{"n_layer": 9, "d_model": 128, "n_head": 4, "n_kv_head": 4, "head_dim": 32, "d_mlp": 512, "vocab_size": 1148, "activation": "tanh_gelu", "norm": "layernorm", "norm_place": "pre", "norm_eps": 1e-06, "positions": "learned", "qk_norm": false, "attn_scale": 0.177, "bias": "qkv", "tie_embeddings": false, "parallel_block": false, "init": "trunc", "init_std_qkv": 0.0442, "init_std_o": 0.0104, "init_std_up": 0.0442, "init_std_down": 0.0104, "optimizer": "adamw", "lr": 0.00171, "beta1": 0.95, "beta2": 0.99, "weight_decay": 0.093, "lr_head": 0.00597, "warmup_steps": 582, "schedule": "wsd", "decay_fraction": 1.0, "decay_shape": "linear", "final_lr_fraction": 0.1, "batch_tokens": 8192, "seq_len": 128, "doc_mask": true, "train_tokens": 92960000, "steps": 11348, "dataset": "wikipedia_en"}
Each number is 50 + 15 x the weight over its row's rms, rounded and kept within 0 to 99. Layers, rows and columns count from 0. The size before them is the row's rms in percent of the matrix's.

# layer 4 attention key, 128x128, rms 0.0791, rows 103-108, columns 0-127
114:45 53 58 55 53 60 01 62 35 64 32 32 38 59 32 48 27 45 50 72 56 50 63 59 60 64 76 38 30 28 55 78 66 46 44 50 66 46 46 65 49 51 28 38 19 83 58 23 45 68 46 47 38 54 26 33 50 38 70 58 27 46 59 62 40 70 46 43 47 52 42 57 33 63 54 27 58 65 41 46 54 54 42 47 71 48 41 69 61 24 56 60 66 81 47 79 31 57 30 61 45 32 48 61 65 36 64 37 73 41 35 50 81 64 42 47 68 28 54 49 61 55 84 41 65 31 46 55
108:67 56 57 44 53 36 29 66 48 43 71 86 32 47 50 48 49 46 25 70 09 36 35 53 23 50 75 42 49 20 53 70 73 49 36 55 47 63 72 43 50 35 75 46 57 59 62 45 20 46 65 35 36 27 40 51 42 37 72 43 56 49 70 64 84 32 65 51 43 47 86 52 44 66 67 58 36 35 52 48 89 43 48 63 52 30 47 71 55 44 52 40 54 60 45 64 73 36 40 56 65 81 65 64 46 56 45 31 55 67 51 45 68 41 31 56 55 25 49 62 61 52 37 56 51 27 40 49
122:64 86 48 71 37 57 41 47 39 41 55 46 47 51 43 54 40 49 46 24 45 42 76 29 53 42 64 52 47 36 44 49 46 54 46 30 39 74 40 52 47 56 70 41 60 72 59 64 49 22 53 24 47 32 44 51 38 82 83 30 51 74 48 58 55 51 79 58 62 50 36 47 74 64 76 69 09 40 34 59 76 30 46 64 79 31 48 75 50 33 59 48 39 53 39 38 40 61 32 43 72 48 51 54 44 68 51 48 57 82 18 61 58 32 29 67 40 50 65 34 54 71 35 53 46 66 30 38
114:49 49 71 50 66 56 69 29 57 52 62 39 21 40 40 50 50 45 65 46 28 52 30 56 61 18 66 87 68 61 53 52 67 41 44 48 44 16 63 56 22 40 46 53 47 59 59 63 41 42 13 46 69 61 55 35 60 41 40 45 60 62 66 64 30 59 48 72 37 50 76 60 27 34 23 48 57 36 53 71 44 62 42 44 23 44 61 50 36 46 48 32 56 66 29 41 54 31 74 66 52 76 27 56 40 61 57 53 72 51 62 52 24 61 62 40 42 35 50 73 79 24 62 66 23 74 49 39
095:19 35 46 47 29 68 59 56 61 43 78 68 58 29 46 54 46 25 49 31 73 47 47 49 42 60 34 37 54 86 74 40 02 61 60 08 24 55 60 27 63 53 62 54 76 35 49 57 56 52 46 36 48 69 56 46 78 69 31 54 52 53 32 66 33 43 58 48 35 40 65 28 48 44 53 53 58 44 67 30 57 66 51 57 58 50 79 50 26 59 71 53 37 44 46 28 44 65 61 52 54 44 51 40 41 55 56 59 50 37 64 46 30 61 70 39 53 63 41 57 48 46 07 37 26 60 33 36
112:76 49 40 62 39 53 74 69 62 57 69 28 68 67 34 38 46 42 19 58 56 58 27 61 31 88 59 12 37 18 64 20 60 39 23 51 54 38 39 36 66 76 49 44 56 41 56 32 62 40 52 39 37 59 70 25 39 50 42 49 67 61 71 29 67 67 43 57 37 40 55 48 49 62 35 66 38 47 23 55 70 47 84 48 17 55 59 47 63 61 31 34 75 76 68 46 70 55 52 40 49 54 51 37 14 43 51 50 54 46 43 41 45 53 40 48 27 60 56 46 48 48 54 51 62 69 42 45
# layer 4 attention query, 128x128, rms 0.0778, rows 104-108, columns 0-127
119:51 64 62 49 48 48 55 71 66 67 65 87 47 41 40 51 29 57 41 65 75 52 43 58 45 60 71 48 55 18 48 45 57 48 54 69 35 41 54 35 31 72 61 46 49 66 58 52 50 61 48 20 56 53 59 41 60 55 29 44 29 44 29 71 46 57 55 50 53 36 46 67 27 40 41 45 09 28 39 93 75 28 58 59 39 64 14 61 68 39 56 24 16 42 28 37 45 33 27 58 56 40 37 50 45 51 72 58 65 40 50 50 54 47 15 63 61 34 42 52 71 50 28 33 63 46 37 42
122:37 76 48 54 32 44 78 50 54 54 46 43 62 62 51 31 39 52 56 59 49 30 22 42 43 38 60 42 79 23 45 56 56 58 73 46 27 46 49 43 35 45 91 14 33 51 28 53 49 54 42 48 61 33 85 53 62 54 47 36 48 71 72 65 70 27 44 55 83 52 40 65 40 66 54 34 57 43 35 68 57 33 44 64 47 70 49 70 62 35 71 47 45 33 49 46 53 48 42 76 58 61 65 52 20 46 50 32 24 44 66 40 57 40 42 60 58 23 53 45 29 81 22 37 76 68 50 45
115:45 29 71 47 33 50 27 46 25 41 45 51 48 48 63 73 31 52 76 48 42 45 73 51 72 41 37 38 58 60 30 70 47 44 48 46 64 58 53 58 44 34 50 88 70 58 36 59 49 73 52 39 65 38 42 38 56 71 19 39 25 57 48 61 66 51 57 52 29 31 70 60 51 50 39 74 63 30 37 62 42 50 31 58 27 16 50 40 74 45 48 46 40 40 41 70 39 43 93 45 49 62 27 56 53 54 85 63 60 60 26 64 75 46 55 45 34 58 68 74 53 43 44 61 37 46 85 42
093:44 35 60 35 44 49 72 41 32 25 38 42 42 61 70 44 56 53 62 39 51 49 52 58 41 33 31 68 48 70 47 53 07 66 40 68 44 42 64 62 64 39 70 74 65 40 40 47 43 44 58 46 50 45 84 69 62 26 35 36 56 54 78 51 54 37 43 49 71 44 86 25 39 71 42 61 67 64 56 26 31 46 49 39 63 27 75 56 41 44 58 19 91 51 71 54 50 63 48 67 79 62 79 53 42 64 67 67 40 72 61 43 44 82 46 46 44 58 75 55 40 54 55 46 52 48 57 56
116:95 39 63 23 47 54 29 71 57 47 53 15 60 49 52 69 62 65 26 45 79 49 32 61 76 43 41 24 56 31 53 26 51 23 70 46 41 62 63 39 60 62 65 43 47 43 41 54 66 76 66 65 41 44 35 32 47 65 73 39 55 54 53 39 48 57 62 50 32 42 48 63 52 48 52 45 57 35 23 44 55 28 60 33 71 73 52 17 47 50 50 44 44 52 48 65 37 53 57 28 14 50 37 48 22 33 53 49 75 78 45 23 56 54 72 59 57 65 65 51 39 58 60 37 59 69 49 35